Part of a small language model's weights: 251M tokens.
Each number is 50 + 12 x the weight over its row's rms, rounded and kept within 0 to 99. Layers, rows and columns count from 0. The size before them is the row's rms in percent of the matrix's.

# v: layer 12 attention value, 256x256, rms 0.171, rows 168-191, columns 64-127
# o: layer 12 attention output (transposed), 256x256, rms 0.225, rows 168-191, columns 64-127
# q: layer 12 attention query, 256x256, rms 0.16, rows 192-220, columns 64-127
# k: layer 12 attention key, 256x256, rms 0.15, rows 192-219, columns 64-127
v168 098:38 51 46 35 63 36 42 20 56 48 63 62 53 49 51 34 59 34 41 63 56 55 51 72 56 63 60 55 54 74 38 47 29 63 45 38 60 50 46 53 51 57 53 65 47 39 46 46 30 27 40 40 45 49 37 42 82 59 36 54 51 66 45 51
o168 099:54 60 44 30 35 41 41 59 56 56 50 35 49 30 49 49 30 37 42 49 57 25 44 33 55 60 49 52 51 49 41 55 45 52 63 40 69 18 69 31 18 39 29 44 49 56 44 45 42 58 62 55 45 61 29 42 25 56 51 31 56 52 45 32
v169 108:46 51 29 35 73 62 43 30 41 39 58 52 48 45 55 43 48 52 52 62 68 32 35 44 58 43 48 49 48 25 46 65 58 35 60 44 64 38 41 40 37 68 79 52 51 65 58 38 58 52 52 59 57 64 25 55 71 57 39 52 49 65 30 38
o169 097:72 53 37 47 68 53 31 65 41 29 48 52 43 56 57 71 67 48 54 43 59 39 63 52 53 47 59 55 41 72 56 58 39 80 30 63 63 58 42 48 55 47 59 75 60 41 45 30 42 51 40 73 60 67 67 25 62 28 34 29 44 44 55 55
v170 090:69 50 39 43 50 56 47 61 72 35 38 41 67 53 58 52 61 38 43 56 46 62 37 64 47 65 29 69 52 57 61 40 58 72 47 53 50 33 34 51 70 35 35 66 40 30 54 49 62 64 42 60 75 50 58 45 56 42 58 45 66 40 66 48
o170 098:75 79 70 32 29 47 44 40 36 60 47 23 63 47 27 42 73 27 43 59 30 49 44 53 56 54 85 43 47 58 58 61 38 36 23 59 50 42 32 48 58 35 54 45 48 28 53 51 63 50 49 55 37 49 61 37 68 58 50 57 41 53 52 39
v171 085:51 59 56 42 26 58 40 50 53 43 69 24 68 29 37 45 55 56 52 68 63 53 54 45 64 37 43 41 52 50 61 46 68 37 58 54 44 57 45 31 34 64 42 43 69 62 73 41 60 43 40 60 20 45 34 48 42 40 69 30 50 72 41 60
o171 096:30 55 43 43 46 58 48 36 40 48 59 67 49 43 68 43 69 58 37 25 49 43 59 33 59 43 48 57 42 44 47 47 55 62 47 69 57 56 54 63 53 59 77 32 46 40 56 41 40 19 46 61 66 83 47 54 54 53 47 48 70 49 48 49
v172 099:46 60 42 34 49 35 66 18 38 59 40 73 51 48 58 53 67 47 67 60 41 57 43 56 48 50 54 48 67 39 46 48 49 52 59 32 48 53 59 45 58 14 41 51 44 54 68 51 45 58 33 38 72 71 36 52 57 46 69 40 29 53 60 39
o172 100:64 30 54 46 64 41 30 68 66 46 46 59 55 40 38 48 54 48 41 45 37 57 51 43 49 27 61 67 50 55 66 47 65 25 63 35 22 55 66 63 25 44 50 43 59 47 45 53 49 48 20 44 60 53 44 37 42 46 32 59 65 51 34 42
v173 098:66 46 39 48 33 52 51 56 51 42 64 53 54 61 43 40 53 53 44 54 52 47 22 49 40 31 39 54 41 51 59 69 56 84 20 37 29 78 60 42 60 52 57 58 64 53 54 61 52 59 42 49 30 45 38 62 29 37 66 42 49 58 48 30
o173 098:55 66 48 45 36 28 67 43 34 59 41 28 59 58 57 58 67 66 63 48 66 42 34 54 44 41 80 45 49 50 24 47 47 73 38 52 51 53 69 37 43 44 54 56 70 38 56 57 54 33 37 61 53 53 59 56 36 45 57 54 66 65 37 37
v174 099:44 36 55 49 45 38 49 42 67 38 55 54 32 61 30 75 65 47 49 49 50 47 42 60 64 41 53 62 15 53 48 47 44 67 50 34 58 59 42 43 66 65 48 56 47 34 45 46 77 56 48 44 53 46 65 42 48 48 44 54 59 49 22 33
o174 098:40 36 59 55 29 52 35 35 20 37 42 51 39 40 49 51 25 46 54 63 30 36 57 68 77 56 55 57 58 57 50 58 51 50 52 49 56 49 44 50 42 69 73 39 42 44 67 53 60 55 48 67 41 49 60 66 45 47 39 41 73 50 49 49
v175 118:67 54 55 39 73 68 56 39 52 48 66 52 26 43 54 50 66 68 63 50 62 49 38 46 60 74 41 61 56 56 51 44 45 57 39 64 62 40 36 47 64 77 47 17 46 62 33 30 55 54 57 39 41 38 52 52 40 65 48 41 47 29 46 53
o175 100:47 53 24 64 33 38 44 68 24 42 38 54 47 33 50 50 58 21 39 54 63 56 38 38 42 58 37 52 39 43 47 80 72 40 44 46 68 32 54 52 72 55 73 59 60 55 35 45 68 55 39 63 60 52 53 44 52 61 20 47 53 46 54 45
v176 095:44 35 37 43 70 47 45 43 54 34 91 53 45 54 66 53 57 56 31 46 56 51 38 42 49 35 76 35 55 60 39 34 32 70 30 76 41 52 36 56 54 75 49 57 61 29 43 61 50 57 56 50 41 52 53 48 50 43 52 47 58 44 55 25
o176 094:53 65 49 59 35 57 41 46 67 31 45 49 55 45 51 50 79 30 50 52 32 38 40 46 75 57 38 52 56 48 43 47 79 54 45 50 36 54 40 63 43 58 44 66 37 26 26 43 49 45 39 59 56 45 57 57 44 47 56 42 43 23 37 40
v177 130:50 58 35 37 36 37 62 42 56 36 40 45 63 48 39 47 54 32 49 63 52 43 34 53 50 52 49 56 42 48 48 64 52 56 58 55 50 34 41 45 49 43 61 39 60 32 65 52 62 60 56 32 46 51 47 60 60 62 57 33 45 70 24 63
o177 099:53 45 55 27 48 57 67 46 66 48 20 47 50 58 46 37 42 73 34 43 40 44 72 56 65 49 54 47 33 51 22 59 25 59 45 49 49 45 42 49 57 47 48 58 58 59 81 46 35 58 57 50 42 38 57 65 79 60 50 79 45 35 69 43
v178 094:57 60 44 57 35 29 66 68 48 52 47 22 56 52 22 57 74 35 53 56 48 60 62 49 67 55 21 51 35 60 38 70 48 46 80 41 53 45 29 40 21 38 44 39 52 46 56 52 66 39 66 45 59 52 81 55 54 49 33 53 53 35 56 66
o178 100:51 51 45 42 73 58 37 35 37 67 35 34 47 44 51 59 57 47 37 50 41 67 48 58 75 52 43 47 56 51 37 58 65 42 36 55 33 37 56 30 38 41 58 56 64 44 53 53 68 49 39 59 39 51 48 50 66 55 59 60 54 43 46 74
v179 099:67 62 59 57 52 43 53 65 47 54 22 47 67 42 35 45 31 46 63 29 59 68 49 56 41 76 30 17 59 27 58 40 58 43 41 54 52 39 47 60 52 59 58 34 40 61 59 52 51 67 62 62 49 33 27 54 64 60 43 28 48 47 49 59
o179 103:29 62 59 54 32 76 32 62 49 55 59 60 52 29 35 56 50 75 57 37 59 69 44 18 26 62 51 49 48 43 51 55 68 49 37 60 60 59 38 40 39 29 59 46 55 62 64 43 54 22 33 25 35 56 52 63 51 42 42 36 54 49 63 68
v180 110:51 42 24 54 44 39 52 48 46 47 52 60 52 66 51 50 47 33 44 44 63 62 50 54 20 77 39 35 67 32 28 25 55 45 40 67 42 47 45 43 45 49 56 51 36 51 57 60 57 51 65 29 47 52 59 54 62 48 62 44 49 40 60 62
o180 099:21 40 37 40 63 43 50 48 73 46 44 46 42 34 60 49 34 16 71 42 51 45 42 52 39 47 47 47 70 43 38 46 68 66 54 36 53 55 37 48 27 64 50 56 40 69 52 43 41 52 51 69 67 46 53 56 49 65 72 52 42 42 67 65
v181 114:62 55 61 60 40 51 55 44 53 41 62 39 57 53 35 63 61 38 38 63 47 46 45 40 35 44 31 37 38 50 37 75 31 34 41 35 38 49 56 52 22 51 62 26 62 38 63 45 56 61 56 68 52 45 60 66 43 69 55 72 33 62 27 28
o181 095:56 45 50 47 57 55 54 66 45 55 44 50 54 56 54 73 49 47 56 51 31 38 46 50 27 74 59 53 54 45 48 48 46 42 55 39 69 46 40 72 53 80 49 51 52 45 68 51 64 70 50 60 51 50 49 52 41 54 47 59 43 59 40 45
v182 093:44 38 51 58 48 45 56 66 71 56 63 68 42 39 44 52 31 66 46 33 53 46 43 61 67 51 58 62 55 69 67 26 35 46 41 47 30 66 55 50 55 63 47 35 72 48 45 56 62 58 44 29 68 46 46 36 42 42 53 49 67 73 53 47
o182 100:55 32 67 57 60 53 53 30 49 35 26 48 69 18 26 38 62 23 46 53 41 59 50 37 56 51 50 74 44 44 55 60 49 84 42 39 45 46 69 37 51 33 55 39 62 47 44 52 44 45 68 62 28 53 75 42 70 39 53 59 52 50 58 57
v183 090:33 68 43 74 73 30 45 66 42 51 29 46 43 53 54 57 68 45 39 56 47 60 64 58 74 58 61 49 37 38 61 61 38 51 39 59 36 39 42 61 42 54 53 31 52 47 49 40 47 09 51 39 60 56 59 41 60 57 40 54 58 47 53 77
o183 100:30 48 69 52 35 48 48 58 44 38 27 39 40 56 51 32 42 55 59 41 63 65 60 63 53 30 60 42 53 51 52 54 35 65 53 48 54 46 43 45 43 46 46 68 55 66 31 51 67 50 47 29 58 44 63 50 32 50 70 44 44 56 44 69
v184 087:51 41 47 63 55 62 30 57 52 42 35 45 67 37 59 78 64 36 75 27 44 46 46 38 42 62 68 48 50 43 67 22 59 57 42 63 55 34 73 54 43 47 56 56 46 57 56 52 66 56 35 42 56 55 67 59 20 57 44 65 57 61 50 22
o184 097:55 29 36 37 46 62 51 48 53 53 55 33 67 39 60 45 38 38 61 45 35 53 53 30 63 29 72 37 53 42 44 68 79 61 59 51 77 65 35 59 55 66 51 58 58 46 35 67 64 39 60 46 55 70 59 45 43 47 65 59 40 71 89 58
v185 098:43 32 43 33 39 40 49 44 43 48 62 39 58 39 47 45 43 70 42 69 56 50 37 62 53 36 52 44 60 43 30 59 44 58 34 66 49 72 56 28 67 58 57 41 44 54 50 53 46 63 32 64 49 52 36 50 49 32 48 35 62 68 54 69
o185 097:47 51 55 61 33 55 55 67 67 53 54 44 36 48 42 52 54 45 37 43 52 50 44 69 61 48 52 48 63 63 20 76 56 63 43 52 56 38 56 37 49 51 67 26 70 44 76 35 61 52 66 63 64 75 35 43 67 42 62 64 50 47 48 68
v186 099:45 48 43 48 38 55 65 42 52 36 63 50 60 49 64 48 45 49 66 72 56 53 21 44 35 48 52 32 44 51 37 62 55 25 35 42 55 51 53 40 48 52 63 45 81 56 67 59 59 57 66 48 43 66 46 52 42 62 50 46 40 66 52 53
o186 103:29 37 57 58 48 35 25 62 41 47 32 64 47 56 30 51 78 39 53 45 61 58 50 44 44 52 59 42 52 56 43 53 66 58 75 60 42 28 44 54 76 67 55 25 42 33 47 48 51 45 65 62 33 54 44 62 52 61 58 36 66 54 46 42
v187 110:67 47 52 61 56 45 41 43 52 66 56 15 57 40 58 48 56 27 46 56 70 40 58 45 61 39 39 47 53 49 38 49 50 50 34 66 43 35 42 71 59 93 37 59 53 66 48 31 44 47 63 39 37 39 60 60 57 50 45 62 75 45 54 42
o187 099:60 68 46 50 50 51 48 43 44 60 44 51 46 75 51 39 66 46 56 47 48 34 51 65 68 58 46 72 60 46 62 44 47 58 36 48 57 33 47 44 54 86 49 69 28 62 39 28 35 45 45 25 47 44 57 37 53 42 59 56 65 61 57 67
v188 097:38 42 59 56 63 23 51 63 57 58 76 28 35 43 51 77 34 75 33 35 60 56 64 57 59 61 37 30 61 38 49 36 63 68 42 42 24 45 41 55 61 65 28 48 54 41 41 48 48 31 36 68 51 57 54 60 54 45 61 70 63 34 53 58
o188 101:20 50 33 58 63 49 45 55 46 38 51 52 43 46 63 64 63 63 59 27 71 49 38 24 48 75 36 41 52 52 41 72 47 67 40 54 47 59 22 42 48 49 51 49 47 69 35 49 54 55 73 53 55 22 40 55 58 41 52 50 61 31 52 36
v189 101:49 65 51 40 55 59 72 62 27 72 45 32 74 35 51 44 42 44 62 42 45 36 65 37 59 73 56 27 40 57 68 54 57 46 31 37 63 38 50 49 40 40 76 53 42 65 65 51 29 66 33 54 64 38 49 46 55 56 38 46 28 40 40 60
o189 097:62 35 66 40 50 46 45 56 56 72 59 60 25 37 76 37 63 47 37 53 51 41 49 69 65 47 51 39 54 74 63 38 34 50 46 27 55 57 53 64 62 49 36 47 42 57 32 45 34 39 56 61 47 45 75 69 53 47 42 50 47 38 32 24
v190 096:48 62 46 61 30 49 61 62 39 32 60 55 48 69 56 52 65 62 52 48 60 53 42 66 50 31 69 53 47 60 37 60 51 51 54 41 45 45 53 50 86 52 81 64 40 43 51 65 42 55 36 51 31 63 53 35 37 31 40 52 48 38 48 50
o190 098:27 29 40 61 31 60 36 45 53 42 55 67 53 61 61 43 53 70 56 51 54 68 58 62 56 52 51 49 48 45 52 32 38 47 39 53 62 47 58 36 52 48 42 57 54 53 54 38 58 33 42 62 36 49 68 32 56 57 32 41 44 65 39 61
v191 099:47 42 53 09 50 72 43 30 65 62 49 48 40 38 64 47 21 59 35 79 52 54 43 50 66 36 54 55 76 69 41 63 46 56 40 52 45 42 38 29 55 34 71 40 34 60 53 50 57 45 52 59 51 66 56 56 48 53 49 47 38 52 51 53
o191 098:47 63 76 61 48 56 45 52 48 62 66 45 48 40 39 51 51 64 45 47 32 62 42 57 43 58 50 50 33 54 43 44 65 28 54 28 37 49 70 75 48 57 41 53 50 65 59 58 55 49 54 71 67 85 37 43 42 81 57 53 54 57 47 31
q192 041:37 43 55 61 56 77 44 49 63 45 53 37 29 18 47 45 25 44 54 54 58 51 53 35 66 64 62 45 56 65 66 68 44 61 58 44 37 60 46 43 37 70 40 34 50 66 47 52 72 56 50 49 32 51 77 47 73 42 73 52 42 57 34 58
k192 043:49 56 42 43 45 48 53 30 34 34 58 57 45 45 46 45 48 65 49 51 61 48 39 62 42 49 51 40 69 46 26 49 35 37 55 46 66 44 56 42 56 32 43 63 53 37 51 60 46 56 56 56 62 55 59 50 56 46 37 32 45 55 41 45
q193 041:54 41 73 69 49 59 63 48 44 43 46 55 46 59 54 56 55 57 58 44 41 67 55 40 35 30 49 46 57 44 65 60 43 56 45 23 53 50 32 42 47 69 46 62 65 43 45 78 53 45 33 34 58 50 38 46 62 51 57 54 49 74 40 37
k193 043:61 41 62 61 66 01 44 52 74 54 55 64 55 45 54 27 48 70 47 53 58 72 50 29 52 56 55 63 20 67 44 38 38 53 51 80 46 63 55 64 45 61 56 45 42 36 69 45 47 56 56 27 48 46 49 59 49 64 54 58 44 49 36 47
q194 042:67 49 49 43 54 45 61 50 56 58 54 48 51 43 37 62 39 54 51 72 36 55 41 45 57 56 42 46 39 48 51 59 55 37 41 65 31 40 49 44 54 44 46 57 53 22 56 72 57 30 40 67 54 38 41 59 57 39 54 19 59 52 57 52
k194 043:54 46 39 47 29 51 33 38 49 33 42 50 49 53 67 50 62 53 45 44 55 49 53 35 48 25 63 61 55 43 41 39 41 17 66 65 45 69 47 61 67 38 50 45 54 81 38 51 46 55 66 68 64 56 29 45 47 38 47 68 56 57 46 45
q195 040:44 42 37 36 33 25 29 33 49 65 41 30 66 55 70 53 42 45 72 48 48 46 73 49 58 82 52 49 27 53 82 63 43 52 62 38 47 63 49 42 46 51 55 61 56 27 52 40 52 47 42 62 29 47 56 59 52 35 52 38 45 18 44 72
k195 045:33 66 42 66 49 60 41 60 36 51 58 65 50 47 53 51 61 34 52 46 46 72 30 40 47 50 45 50 55 52 41 43 58 89 44 65 48 38 46 50 72 43 69 65 52 57 59 54 61 45 27 41 55 64 34 37 51 51 39 62 22 63 32 39
q196 045:58 50 70 47 56 77 54 57 54 61 44 61 48 42 58 41 79 57 45 72 46 48 62 44 24 25 46 59 30 35 26 47 52 57 47 57 38 73 47 43 41 41 55 32 95 72 45 52 40 46 42 57 67 55 37 59 39 45 40 56 66 67 41 41
k196 047:49 66 54 29 39 66 41 58 54 55 60 42 56 11 50 55 58 44 45 40 40 36 42 88 72 46 69 50 48 43 52 54 52 48 46 35 51 44 41 41 33 68 23 45 40 53 58 47 31 50 63 50 34 49 53 57 56 59 59 34 28 41 51 56
q197 046:46 65 63 61 43 51 57 46 40 53 47 47 44 34 42 70 52 63 49 54 53 50 57 44 22 53 55 53 44 46 63 35 29 47 37 60 37 52 49 56 36 57 45 41 56 71 56 54 50 49 35 53 50 45 37 54 64 56 39 55 54 54 25 45
k197 044:54 29 34 44 40 42 35 54 70 35 39 56 54 36 66 36 67 57 55 51 40 40 41 56 34 34 40 56 56 57 46 38 45 41 61 60 62 47 35 40 39 41 55 71 58 35 42 38 52 61 72 59 46 29 46 62 44 55 52 41 39 45 53 37
q198 046:53 59 42 51 52 48 67 49 31 37 45 49 55 45 34 42 50 56 36 40 76 52 50 22 34 48 57 43 46 44 32 58 33 62 60 60 42 52 58 48 56 43 63 53 60 57 53 54 53 50 57 31 56 61 12 35 39 33 68 58 58 49 44 25
k198 048:62 62 57 29 44 32 57 28 65 54 38 38 25 40 37 49 46 62 60 61 31 39 48 53 72 48 63 59 57 48 54 37 53 55 56 47 45 57 63 42 38 49 53 51 55 30 44 36 25 39 31 26 44 53 68 48 53 47 63 66 51 58 81 52
q199 043:71 66 56 66 33 43 65 49 55 47 38 33 53 61 68 55 48 47 31 43 47 54 46 63 39 44 43 52 48 46 61 47 31 47 55 58 38 49 67 48 37 68 59 54 64 71 39 49 39 34 16 21 55 62 44 45 41 36 56 66 63 43 47 44
k199 046:44 33 72 61 51 42 31 29 53 70 46 72 39 68 47 38 44 55 69 53 27 43 50 33 62 52 48 53 48 50 40 56 55 48 50 42 62 54 47 60 54 41 56 41 26 47 75 32 61 63 75 71 38 40 51 27 35 43 53 61 46 48 50 45
q200 050:28 47 48 36 54 44 54 54 56 33 68 53 46 53 55 34 39 49 45 43 59 47 36 76 61 65 70 41 46 60 39 38 59 57 55 39 46 64 60 47 56 57 52 58 18 42 62 29 42 47 70 50 42 67 46 43 39 43 73 58 65 30 58 65
k200 044:51 49 40 39 53 30 45 47 70 82 42 38 45 47 39 38 63 51 54 66 33 52 57 32 62 37 53 42 49 45 53 54 42 41 56 65 31 49 67 43 52 56 54 85 69 48 49 69 29 51 47 50 30 48 39 28 68 56 26 55 31 57 49 47
q201 050:48 73 55 45 50 56 54 36 42 47 60 39 36 50 57 49 59 55 40 73 50 55 15 48 49 41 49 44 29 48 48 52 45 32 30 53 47 40 50 40 51 24 43 51 44 54 63 59 46 68 52 42 42 47 44 67 24 43 59 60 57 50 25 54
k201 053:54 43 41 40 51 44 65 49 51 47 46 64 64 36 23 45 46 58 61 38 54 38 75 60 68 33 70 76 42 59 48 55 42 76 23 46 56 55 32 48 28 73 56 31 34 56 77 61 48 25 37 64 45 54 62 63 62 71 62 41 53 36 46 53
q202 060:58 64 69 62 34 26 66 63 35 58 42 32 37 41 36 45 49 38 67 39 44 44 67 28 50 62 45 54 64 45 39 56 42 60 64 61 37 43 51 49 52 54 54 53 53 53 37 34 67 36 32 56 56 50 48 37 62 41 34 49 36 69 63 16
k202 054:66 42 76 78 56 63 44 43 52 56 52 43 38 76 58 56 54 69 38 66 34 40 37 63 40 65 45 51 46 38 47 60 74 25 33 43 58 54 46 37 66 34 47 46 67 53 30 41 51 69 43 38 62 37 34 32 31 30 60 48 52 52 48 54
q203 051:34 31 30 28 54 38 40 53 37 33 41 69 61 42 53 62 22 44 59 43 50 64 48 47 72 50 50 67 39 50 52 37 61 44 59 43 46 41 31 57 54 80 61 68 49 36 38 56 44 53 55 33 54 52 39 25 44 52 35 54 67 28 60 49
k203 046:46 55 49 42 59 38 46 35 49 62 49 44 69 57 46 60 76 63 55 70 41 61 40 42 72 62 54 34 56 51 41 44 58 69 74 62 49 60 68 48 63 40 66 47 40 40 50 45 39 48 55 74 34 52 45 48 71 58 60 31 46 43 40 28
q204 055:43 28 49 51 28 48 53 60 58 59 53 51 50 48 29 56 57 50 53 44 53 29 81 18 57 61 57 59 53 61 55 34 54 30 72 61 58 60 51 37 47 41 50 63 58 56 58 27 49 31 33 54 58 42 61 42 52 44 63 43 51 64 58 42
k204 055:59 42 63 35 63 41 39 28 33 53 57 41 42 79 40 54 62 69 44 56 50 33 24 57 59 59 52 46 66 49 46 65 58 60 47 62 39 61 62 54 66 42 49 47 72 39 36 66 51 62 50 36 72 44 37 35 49 31 49 44 45 39 51 48
q205 051:33 45 21 40 68 44 38 49 43 53 51 57 48 43 65 37 41 54 58 68 52 57 66 61 64 47 55 47 35 55 46 45 63 47 65 47 70 45 30 49 62 62 72 72 42 36 54 44 52 51 61 35 50 66 49 41 52 72 51 48 51 28 51 61
k205 052:39 69 49 46 39 41 54 51 77 59 64 45 58 39 58 37 42 41 62 30 43 42 45 48 62 30 62 48 45 51 53 50 65 56 32 44 68 44 75 60 52 69 60 38 49 51 69 57 53 36 39 45 46 49 42 62 73 62 54 29 55 54 58 46
q206 053:67 65 37 66 63 37 58 48 50 29 36 47 40 30 36 69 65 56 36 57 57 59 38 55 45 62 48 43 56 54 62 66 39 73 57 60 56 46 53 39 48 36 51 58 48 60 66 37 55 39 25 61 53 44 63 63 43 53 40 37 55 48 45 37
k206 052:54 30 72 45 40 52 44 52 35 67 60 71 41 63 63 68 51 45 39 63 25 46 43 65 28 41 58 45 56 55 26 65 58 26 60 47 45 44 31 52 57 47 34 35 40 53 35 65 63 55 47 50 55 54 68 51 42 34 35 57 58 37 29 48
q207 056:62 45 61 46 40 33 51 62 54 57 48 50 54 55 76 53 40 37 70 71 59 42 54 66 58 50 49 54 25 54 32 36 63 55 48 42 49 34 35 59 46 71 56 55 33 28 43 42 39 44 64 39 47 55 50 47 34 28 42 43 57 41 52 64
k207 055:55 55 44 33 46 62 42 23 37 69 43 64 55 41 58 51 54 61 32 54 55 55 45 67 38 40 66 54 49 66 53 62 49 52 31 40 51 39 42 49 50 46 92 44 43 56 54 69 34 55 48 54 42 60 59 43 62 60 29 42 44 45 56 51
q208 057:51 41 56 48 29 25 51 36 59 63 50 48 52 40 43 55 47 36 55 38 51 55 63 27 44 30 60 46 55 54 60 42 42 60 62 57 66 50 71 35 45 62 61 47 57 37 42 43 71 41 62 60 61 40 33 35 72 52 52 39 51 67 79 39
k208 058:72 63 49 34 71 70 56 52 46 38 64 52 55 52 62 43 70 66 54 70 26 50 53 45 46 55 48 76 54 60 39 48 48 44 58 69 41 30 68 55 59 46 43 55 48 28 59 50 43 45 29 41 41 72 37 58 67 42 75 30 51 37 65 41
q209 057:47 46 61 38 55 52 43 63 64 59 55 40 54 40 67 42 26 52 39 31 57 56 57 56 70 41 51 49 43 42 41 35 58 57 50 21 68 46 34 55 53 59 65 67 39 62 72 53 55 69 45 25 42 64 45 47 37 68 57 32 55 38 44 66
k209 053:27 44 37 41 42 70 66 45 72 53 67 49 66 62 79 37 67 36 61 70 47 48 57 51 37 58 67 57 34 48 26 65 50 33 39 42 38 43 42 54 56 67 57 48 37 60 76 58 56 39 50 67 56 48 48 36 58 48 43 30 56 70 59 50
q210 055:50 39 54 51 72 35 65 64 33 41 42 63 57 47 64 46 62 42 43 52 45 56 29 44 42 54 41 69 42 50 59 54 55 41 43 44 38 59 71 87 54 51 39 40 68 55 56 73 39 42 54 64 39 63 39 81 60 46 49 46 38 49 31 58
k210 057:56 56 51 53 42 34 39 40 48 57 46 38 45 46 48 51 62 48 52 35 53 41 40 44 64 64 26 31 59 35 19 61 61 25 45 45 57 47 36 35 55 68 51 45 44 48 27 33 42 69 63 50 43 35 64 57 49 47 55 61 43 74 37 52
q211 058:73 49 58 64 38 41 59 36 33 44 47 43 37 53 32 47 66 47 56 64 48 45 49 43 44 68 46 45 74 61 62 66 39 61 35 52 34 55 59 50 17 42 36 36 61 28 54 57 33 48 38 69 66 45 47 50 59 35 54 58 47 65 64 34
k211 054:54 32 75 75 50 35 49 49 35 60 44 61 35 53 21 50 43 55 47 25 44 45 45 39 59 65 22 34 47 51 40 65 81 66 75 63 38 52 50 36 48 46 36 46 64 51 33 48 46 59 66 47 55 56 47 45 54 40 48 56 43 46 55 15
q212 053:32 39 53 31 50 40 32 47 46 66 52 35 55 47 67 54 42 52 68 46 50 54 57 59 46 41 60 53 31 49 34 53 67 56 45 55 55 56 45 46 64 49 56 53 40 63 26 58 59 59 63 39 63 36 46 52 60 57 55 30 55 55 68 60
k212 055:49 37 52 37 33 52 59 59 67 43 42 53 51 38 70 52 48 47 49 58 52 31 61 43 42 35 74 49 48 58 67 53 32 56 76 48 47 28 61 59 56 50 41 33 58 42 76 58 58 51 32 55 38 64 39 18 39 52 59 26 59 47 53 55
q213 052:43 43 66 49 56 52 38 66 46 52 34 56 59 57 78 31 32 54 29 56 48 53 39 47 54 27 73 58 44 50 49 56 83 64 22 43 49 62 46 64 42 41 52 48 71 61 54 56 48 52 55 53 55 52 33 56 50 62 56 56 47 56 27 62
k213 056:59 22 51 70 42 32 36 38 50 43 59 54 55 48 51 57 80 33 62 60 49 61 49 59 55 61 43 46 58 63 31 43 55 43 60 51 60 50 35 40 50 51 47 38 50 52 33 52 54 77 83 40 38 46 55 40 44 47 46 52 43 54 30 61
q214 063:40 65 42 38 52 46 54 78 37 48 65 67 46 59 63 67 55 74 48 68 43 55 30 60 63 66 43 49 30 65 30 47 50 29 50 46 42 66 54 71 54 43 46 38 35 52 69 62 44 49 52 56 29 57 63 55 39 60 42 54 61 39 53 83
k214 063:64 45 40 61 59 35 49 61 34 46 59 60 56 41 36 42 44 32 42 48 60 58 32 76 61 37 53 55 43 56 32 48 48 63 65 42 70 47 34 51 48 54 38 57 60 45 32 58 50 55 56 46 49 58 62 62 54 50 60 74 51 47 46 59
q215 065:49 43 43 46 28 50 58 19 39 62 57 60 53 71 27 65 95 45 64 40 54 38 62 49 24 69 32 51 61 34 60 58 48 51 39 63 34 53 62 43 55 47 42 36 62 29 47 63 37 33 55 63 59 49 35 58 60 38 31 54 47 65 54 26
k215 062:52 61 62 66 43 19 45 49 60 53 57 35 50 58 41 39 41 45 39 62 27 46 53 49 61 46 26 44 37 41 41 43 62 53 69 61 58 67 26 40 72 43 35 53 65 56 50 55 40 84 68 50 59 37 46 48 42 53 51 54 49 36 45 42
q216 052:90 52 39 65 48 40 65 50 48 42 50 66 36 49 32 42 63 21 38 63 56 47 55 53 55 69 50 42 62 57 72 49 23 51 43 64 45 35 60 54 49 52 38 43 53 59 58 41 52 47 31 50 50 61 57 50 39 46 55 53 48 51 50 46
k216 054:51 50 51 27 62 70 52 33 30 48 41 42 59 43 57 33 35 61 42 47 44 52 47 44 68 47 50 28 33 60 59 41 60 47 29 72 67 64 49 55 48 52 84 40 52 57 68 40 39 57 52 63 46 34 46 83 47 61 43 64 37 72 63 49
q217 062:35 54 60 49 48 67 52 59 55 39 32 44 36 35 48 72 56 52 37 49 64 45 48 52 66 44 66 51 54 55 37 65 42 46 44 45 63 42 50 44 71 52 50 45 26 36 40 43 58 47 60 48 64 34 52 40 30 51 57 50 43 55 76 83
k217 086:37 58 66 34 37 57 48 55 54 52 49 49 29 49 54 65 51 73 44 53 40 37 68 46 48 52 79 52 48 50 91 51 40 51 62 49 32 39 84 56 39 53 47 55 58 39 47 58 49 44 22 44 58 63 36 45 44 41 51 42 59 49 61 46
q218 053:45 72 71 52 50 41 37 56 61 53 49 45 58 59 44 76 23 44 52 40 50 54 26 49 48 33 53 63 45 43 35 49 60 53 48 15 69 48 41 38 42 57 56 32 38 60 59 45 56 53 85 38 66 52 62 46 54 55 67 50 55 61 52 51
k218 104:43 53 54 38 43 58 59 56 51 58 57 57 29 56 62 69 56 65 58 51 43 38 65 38 54 57 74 51 49 51 74 45 41 48 52 49 34 38 89 60 46 51 46 45 50 36 57 58 49 50 18 34 63 53 29 38 51 36 52 36 57 55 62 55
q219 057:27 37 47 33 41 28 61 55 36 46 47 43 80 54 51 50 42 65 52 54 41 60 50 49 53 47 47 42 44 50 40 42 71 47 76 45 47 50 58 48 42 52 67 60 59 79 58 64 56 47 42 33 48 61 38 62 55 61 23 25 55 44 48 58
k219 062:43 38 61 73 39 33 53 57 57 51 40 65 52 65 50 66 62 46 48 51 60 54 28 56 39 58 50 55 57 45 49 72 46 48 73 37 51 37 34 40 54 54 28 60 51 61 38 47 64 42 63 33 51 46 65 30 51 39 57 36 55 38 39 52
q220 081:47 32 19 45 41 45 54 35 48 59 61 48 57 41 61 27 70 61 55 54 40 44 66 46 50 62 48 52 42 57 60 42 47 48 52 78 40 52 47 59 43 46 50 59 64 46 42 59 42 58 25 55 27 42 34 48 56 44 51 44 52 41 35 47